From a checkpoint of a small transformer trained on Wikipedia: capped logits.
Each number is 128 + 32 x the weight over its row's rms, rounded and kept within 0 to 255. Layers, rows and columns count from 0. Numbers have three digits each. The size before them is the row's rms in percent of the matrix's.

# layer 3 MLP down (transposed), 1024x256, rms 0.0597, rows 938-987, columns 192-255
093:140134113141134209109113137090093167104101151148121147069084201133177112163128158150154193114168100116192079168118053068159093218055095117115147147082152136094152080145152142157105166107108123
100:092132149118077103097157130126134122123171117100126202147113133136173134161183146151153132180147155124121108110111159084109113096118165135150155049107181080149166148162147144059137153158189106
094:104204151115114103110073132163101152167133109126173137158139143144107102153112168141162118218140106066179104134129133138105137076103096089110134172090131125107114134110144141068109115104073169
091:058118109130195191108136122169067141208184124081126118140112095099148155192125098103141114148104111140124123127170119155136125104148172097153130104164089115093097140097112091172141093136136149
103:159103173145153109133112107119132126109129048160112146114125096145075117131147078114113060147136131151118148098152143087140147148170119133150161195070084136192094077131104132094146152140090140
096:080167138130045179203111149073108133105144161048125130116138070128098130128143105152137168134157152096108177103107132102166104094084126087158166154089098113128148105114135134068093110152190077
102:131112166100151164134144161134127195175124093134138114083151143129127167144143111141145081144137112138102045055123066113164148101109140165073150193139161139165150117064123060106134151219104100
104:161121158122082118109162093108122152175146110178123162077151131124043123150137128141143138177088082201147056156106086125111102157161173127155141132146111139131132150091121121142194123089084120
094:061169102153108140171093135075154118195144122112108143194106119198183104088117117125178135059098106127099108149121156150118133079119080070152156179182110082113145131164122106137179129093109145
095:135140155156121131079120155149098145171121110096142134151112117184182162178087112093173083110098119113098080138112127156083105122129131133110136207138119127076102093099154167164109069079104092
090:109080158144146096155096160169169088151121128136066122122140149143152128149103098057155148184112104157118069141086126123169111124169193120147169157140141133142166118099119128123140153193118113
095:114116089147147085111166110123143081132105152059118140099130106161112131079154090184149107147103167156099152133143153119088142127109114137059154110080134114111143116103179135185133120116119074
102:098182152153188119131132143133102173132132191172105183131061123122073125110171106127061141129100116162059167186149136176106087143127116133161098120037147125114162129131141139124135149089137092
099:150132109129160141086115067114138165169141084110118094098209113175120160116124120187141145139133122133097121164167154107093098115155094178172084125135158170151111158134072133107119184138079190
096:156187129096124121140102142148126114142164073096137197154102079136099095090144123113131101107097139148119072135102131152123140207132079178132174130160136149150142115187127119150114172107092124
100:131143124128118178135138073094031123059165096173120143084134162110162065097165142165140133127097153084088184153123162092078127106133179151199091106113121178119148141147158193159113134192093138
099:167109117105199131165068156104156191176175104106092167148141156117155110149138071144093092218138143119166075082081122055167162088105097088050141117097102111146080092125121101114134130140128180
100:077127144101144134073139131161135158117142112135134027095129125080143067153041122150115134112122060166130159163072143097090142120127132162137143127142147148128112082117082072096164088148101152
101:130068089150150119108197144141216122093152158151106141157118132130072090121080044140045193104170146137109146132189190133154136148129126139144111088149134156062128136106127141088135079189106144
094:126091151164126123150131153114129128092145135137126207116090117163110147141075120138136105123060142103079127131130127107148088089085031183118126151155104157120116172100174157162089146128100163
103:157106102171018179175092130145105113087110121099097135100129166142180107126128171165143046109119184125159108067129146109176139135172133106110155123106131127082166098176112134130140142208131153
103:125096166099077127115126185186174152099175147129127171094105175138183134137147109079127121131102153175146135131148152115117155165149066170084167140148127140137117193124169155115145145123090168
102:146120102145132199146117167114115135142201133135132126092118105059200147161112091143137076115211071102146126149124192095095138110120123181088098150107147195093142163159123133087112150156152105
101:146168187125175112098092116124115168103142111122182170129126098120146186134128184083083145102111156144117123168177086150098101118123120114162110119155171103144091145132131119128154074117135134
104:117130133141076154087125122140136155142174117140090133132153141088094127086153176108164157114176145144117111127095101123164173176035100198051129173155145115178105101167098162127122109174084124
103:141055155134042090154168166154126086162157157168114147100094130108181077142122088147127070104105130136120107112138090068069114114169054118120070113220133153142153164135070164177138136123155132
095:101198098144120088078172138124058112107134125153154073087152100126144159085126122120098086138066125155165148109182122128137090145119144135200133162105073110101104108170101109185153089121130105
104:100126131091105102167134165076140132086106129197130197114116073087091147087069150114143132097102127117127120132167085142146123090105089171115160143132088191197099102142124063130211171101149115
099:152079145152130148084085091177114071141138113140081114150156145127139117121150082160148168149127109190090106149134117135160162115139079124146106137114118114136043083117199129114125077114176184
103:150106129118127192174113107099105140099123107062098099162090092193120168191117204148089136078168108115098099195090106091128153124063099130153155076143147096124090155100110138184105133154150123
104:123160101134122093128171118160173085142108143100113163176094113172118150125082155100182129121113175182183118130140107143149153208065112140097102166148135164145128131108090090147107151085136190
106:121111104050145107159100152123157095070145101132039111155174095062076147078155110118117099085111105152153149192140155133150149162152099160143145133063114088176210162142116108114154085154062164
103:125123132093150123107139172183128137056108173155113120149121109195140117112108086113174163021091123144137166107145194088184128157106129070117107123076144184100137154105129127196127161156137145
100:127147156113150112078171149090126143085083128085126118140111111117108145087105121144133092136131091086095191184080111158125120201193117127164160064145093119105116166124098106104139170208134142
107:145144155089101142146096152160143126116104141182136148085146126162166108095175072154124153126145159151119155113111087110140179164121144109153125095166111101158129090130154146149105061138102165
096:108090150074152126148117144133144045218140136107085086097172084105156111126076151082158090076114155167123080161117009137111094096113131108115194121136105181119157149154109078122056125165150148
099:132184074117085118165207144122098060107138167166060140178135135122136118122177128111114164181111092169124121069157175207145120068103140158084157166104113164105147076155104113109148143161150139
098:086160118169145078163110120144168125127159147073087077096124096137093124131096106168189132096095140094162108095146068146144162152177120108138162090135145154117104158073104121102131192111084153
104:152118141100103173104088109120132095123125110149113160147098103103156155168159151150105115133189073084122094146129180186138086147059090150084127144073135162114144127108097129159167154090163139
100:119143141146057090077181136148094059097102183160117141086125143082156185067101153099073153140110118147132164138094136133080125141141130105087135089141139154091103111146156191161163168163126119
098:113100145128171111183176128163130149179140121104175134096165104128087126159113142091097096138129049167059113107050133147113184100086121094155185096126143195173127115163135079115165122133081147
101:127098166121116129153149109139116103118131153118180072144176107147172113088137107157123186124112128131089113155154142106137131080159178123074148150150144094178105129168155086083119202098100177
106:136123137098127157135211168099192185097142177092167138157139148127094077121165095126132182181127135149134104149126178131123077124127116103072162145145118189117126062147088092130100113117113106
103:123124085156084091120076162123115139144119167094145099162092110128116119094062129114081160175076099148148111121206131166172178122148123042110133169163078147142100047063099155206106104106088070
104:094190154100115100128074077114092151113115166163142090155130125110094162159141133109076087141136129214174108111172148141161112122109113092131138104100114117119125129106155104121138091099119182
097:157113168128139151097199115044138202124129122092091132120118139085151132101108098146093123087202179125158090143127148161128114136136134130134078129111155122116113106077084072143150091131147057
103:135095099119099127087115134110113133089177120143141123117131107048124147109150147126131214123162155150147040099101150129142133090121088130158109125142142198105163191130089162168135132069181163
093:185123105086143111127179133089129178111143097108155143146187152171098179094092129125168112065163180179163100192126116100165094122127079083128109134143066149110160154130131113143115157126151134
097:107122155149094081077141144102159136160159144111139092150129157125149098160099070110108207089158167137087097114121153134159127100168121100061069114136119164131102129187145187120057174166146180
096:103135119095158140124171080173158065137152078128149107120165151126116125107091137135144194160088085215131109142091089113140056184152071157115125119114082138078148140104160127173107114141116112
# layer 3 MLP up, 1024x256, rms 0.125, rows 939-988, columns 192-255
097:102091133130161131178127135176113110128140086083099064161122135139118125148080109155073140139162170121157078113127096091163120147137157114170092130087109124147105145118164125084110131154105174
096:153113142116104179138119139098150155135131176129098184100132135122065185178151112159114100152149116173121152141075091176153143120092144128059132145121169115124167169142184120126067122080138141
086:204164139137158103134183142157190128084126118115139141129060177120146071125170142096122117162135122086149135100124132127115119165091130109156156091150152169118139121107115144072092079150142077
107:115148143130174104115079157074110126119104144093200170096081152079110076116108168085110101134126147159194128086115102116180105146120154083110126141154086147179141073127112116088161118111074119
090:176101132112114104141149161165126090106156112148176038187183111125105091088112128103069159146130156142121131128181081067140162174115115117108114103177145130116118053120191133180157088129081125
102:117116128129156123085132142113175104034084153111143160119155160134142085148151050197158139157195104173168212146054120096116167109139097121112125092174154126131170126153110124151085084126162159
105:112127060090125122177121115111117157116167142100130143121106065118150122082150122114125121104122121123154168132171089118128189077123210134100112099142106086113163091105068089157167107127192185
090:141095184109100097123147173099129124097145164184124142076153049145073149177153092082098126100127175135164063128130121125080110107144131137213080115113139154087153095129169055111156115134069112
094:145151060085088120093132135073163178124074142107177142095162079192160101144162093111134113187112145143124126085101214118156079134132142133114129097147120170125128093127140093149139145092177099
087:162130109046073096131135073156123109140123068107077138137127090112143135137101092186197116185090138131143134129126109145136124126110104145144057114166132122108136139163137112103120191158131046
094:119095191129181084066128097173121161143186084143143139098124169134087194127158128139064101154069075087099122069074072124131112131160153104164112166184169120098161102145090090130128138185147190
108:119165204127079085132142065141100101124117099076169108163057088133119161104139104109164154123200136081129154103130117099178073134101160118152139101173138158170133128171172123168128121086133125
101:121148133082126139132092162119179191106068119109143200093108143133099096105194219069160085108130138107147153119133109087185146103145152200132141092141188124151136092139103099078194113130125092
096:117109174062153129137173113140031117123104159130171128127149161151120157187141128113086215111168130089157139154075067164089119149101173116160110167153059115153125054094124135136125104147148151
104:185143146137121131138095089126151106122046115116136167166120118132108160136088159192129157130124102127084120110122127159097148060096119125123098095197111112090095146147136098095177190088118133
099:118139174157074148137158093107091167111188117164138165113088131112150152150131126094114209113191134156132160097149130106120106152126154068135118075140131134111121139141131120108078188082165099
102:146111103142163116174126101126110117142132141102111140074125097135044125144072108202148115164190099088112166139100142200113106150113159201117176156093146113123107105090134124108169142138131155
099:093112069087142173186113138085074122145132113140177100105118180155091165122077085148092124164117117149120115132135121145097081072143200143136115117094099123188141085129141110082122140135122189
096:076127101167108108086088106158122128145109112103160162107097136124133132135143118165179137113169182105138138103176143157100136175165138132113108052129165156171119121114094130142180139121088054
101:182106178126191128116136128157078110141167116135062124123068138119125093080124107153161115131074166094080151115135144103119166095123063186150165159134123182153134151122123157078154069172094083
102:112130126165125120130168115135118191093056104170133132133182129138076212184132138148117120160144150136103127142159127138070090151103150147079073106139127079091093099083117134136193181075151123
098:087187080090129117106115127116133168146137160118128126111178137155115052125120160168100121121070131114112159110102113184164156087191101084133077137136132098150163093117088105115127159137161100
102:127148144065105132110159107105143089143180153140142133109198166082063079141145105127203143149184124193084122138140148103177125133174132139084177105158148162122102063168134133097092120146102072
097:162092131188118099163113161092143151130136180096149154171118089174148160163106140124101107121053130139168165139150154181162147085150126112132171100127190104121058099128128123129112092118125151
107:103131148083149146109113110100125153133140066073077118089122143129138031116147101164177083133093122087108161097113144112102148164115144122185176133158120086189127098139179118092113123110124170
095:112153114182165153111114115132140146180178188107148190140136090123146148169098099133125101087089079065105138123079108159138114143087131136075122129156170109132182126112121104118089068127091158
101:103147187128164083155166143136200116205135101099113118058045097159103158155165119166112166175156156142125161115117103087125188138091109131183165157161080110114130100165120118102109073094101182
104:160047103152115123130137181057173101122153181089161096109131130089141180159179099115090147183164113086134113070136143087139160173142104120068137144152150147163157057137102105102145182177186157
101:104043084079117129155085206156153115075157131187176180176104143103034127054135116125049092160122178137137157130109130139064135103109176138124078122129104127091162146116199197130137114121130117
109:136157116052096122127202140117107128141094164121166110140092126143127080164067153083135149137107160119058157121126098124179141097088132137123202147139124151106162103107122099113115104127098156
104:080137130088118123111100143177051122107121208127108095143116122162130135123136075139150127135169124160148209083124171100129173118105132142149103164117126132119103151139114101068122132166083128
104:107104042141130095152158121117113115181135068090102100149136088140146158146148103140138156127103116203119130152107139154123178123147159163106037122098156175094109122101141140105115105121125106
098:107086139156164148163151175141156131154127126148146150145144159146126160092104124152215126159133146108110094163150108130117108140145164134151120101123196088216113100129136089143057082089109123
104:178156129239120151139158122118145144128112121112084148137072166141132104158127131140121152112103147128143063149096181108109141162155121151201174140073116112148091045103132128133112125077152128
099:145134138144158163199106117128167133143089159195127127150197111125106110088092123105200145180169106177116109157113157122137081113144153160146141109188131091162117118167127041130058158158093105
101:154138145164108185157083094161130121078123135127181158131167135101176159088128170112080138168127137136106104158103083146162062134088119112123136119112117111164135095151129099092142119135119134
100:111168098093133092113128141137149120113118137166182119105143160090079176119138104116140149109107168147164157164152133143150072125145131103071068160167075146154108119134172149154119134150146110
104:149130107069081183101199200136089162148057093113107137143192119127122107087102162133097138134104124102107112106149097133166179096130101120121123148163081207144131101164123125089093183102060102
100:084109088147175156111132147137081170142154123186093093110133151159100100150156095104180158148167165142156137138171099079128054101097145104153117093116078090140076118138160142112153123088137139
090:129147194113178088099124130161070130089098110186156184136158129123131042093156144145156142115146092143122124123172140090123170154122161148122155105186143127188143081133109082145137186141106087
097:075106063109121161155168114150160149108149141137122074112144083083155195152128165147067119162139117153061162117140167048149205139132155089123146167087126065114089165139154122155147125160132113
104:111134099133122076105143071168078114157119111153118120148117155139149079134114120115094096104170056054163143106145119137109128123112164143162174198097116105168150173088119113118128129137164156
099:095087117150141139127139148065185061116098139163151036174149121138141075158101106081084140119113092125108190112137118132107085126148161089093137169101063147108152158199122116035142068155113118
103:096088124133184093170187135131189149150051143128140137117052165111084146063192118132172179105154137050153152190065133151120136160133140179142121125118090147092120116116100110120168167124087144
102:141138123153146127112126190123152124138088109089147160155093117127085161113061113118160141162134141134090154136121146149080086105128116111155143044105089141125094134107108113132204148144081092
105:120145112103107093151103118126107077073133063168105147155208205133114109130093090099102107150124105092141154132160097152146106079144070143131115096093152141114244080144139097130143186166179112
087:180093161131169175081090096174139110116108160099067151080121091146098159134151129154130137123161108159140104182111141164131107150143176121160095172105132089139043121068163135071119143124088107
088:145138145093100130132133176097146129099128181134133127146156146122121127143086115175172190119148075144076124095129123093146172135080184166085106117120154103160133146155146120165091100085105084
092:105145125109120081103145169153119134162093149093066032132127093089096115159080134102168136115105159174133132090089160120174085118101128109064119142118148179131084127137141083140139102160189164
099:142147172085065079181147098094134112076095062140150087113092154130134089192099125166115190088137136140108160119108086165077153060126124125117187148134110070144133130172139088094161160081115119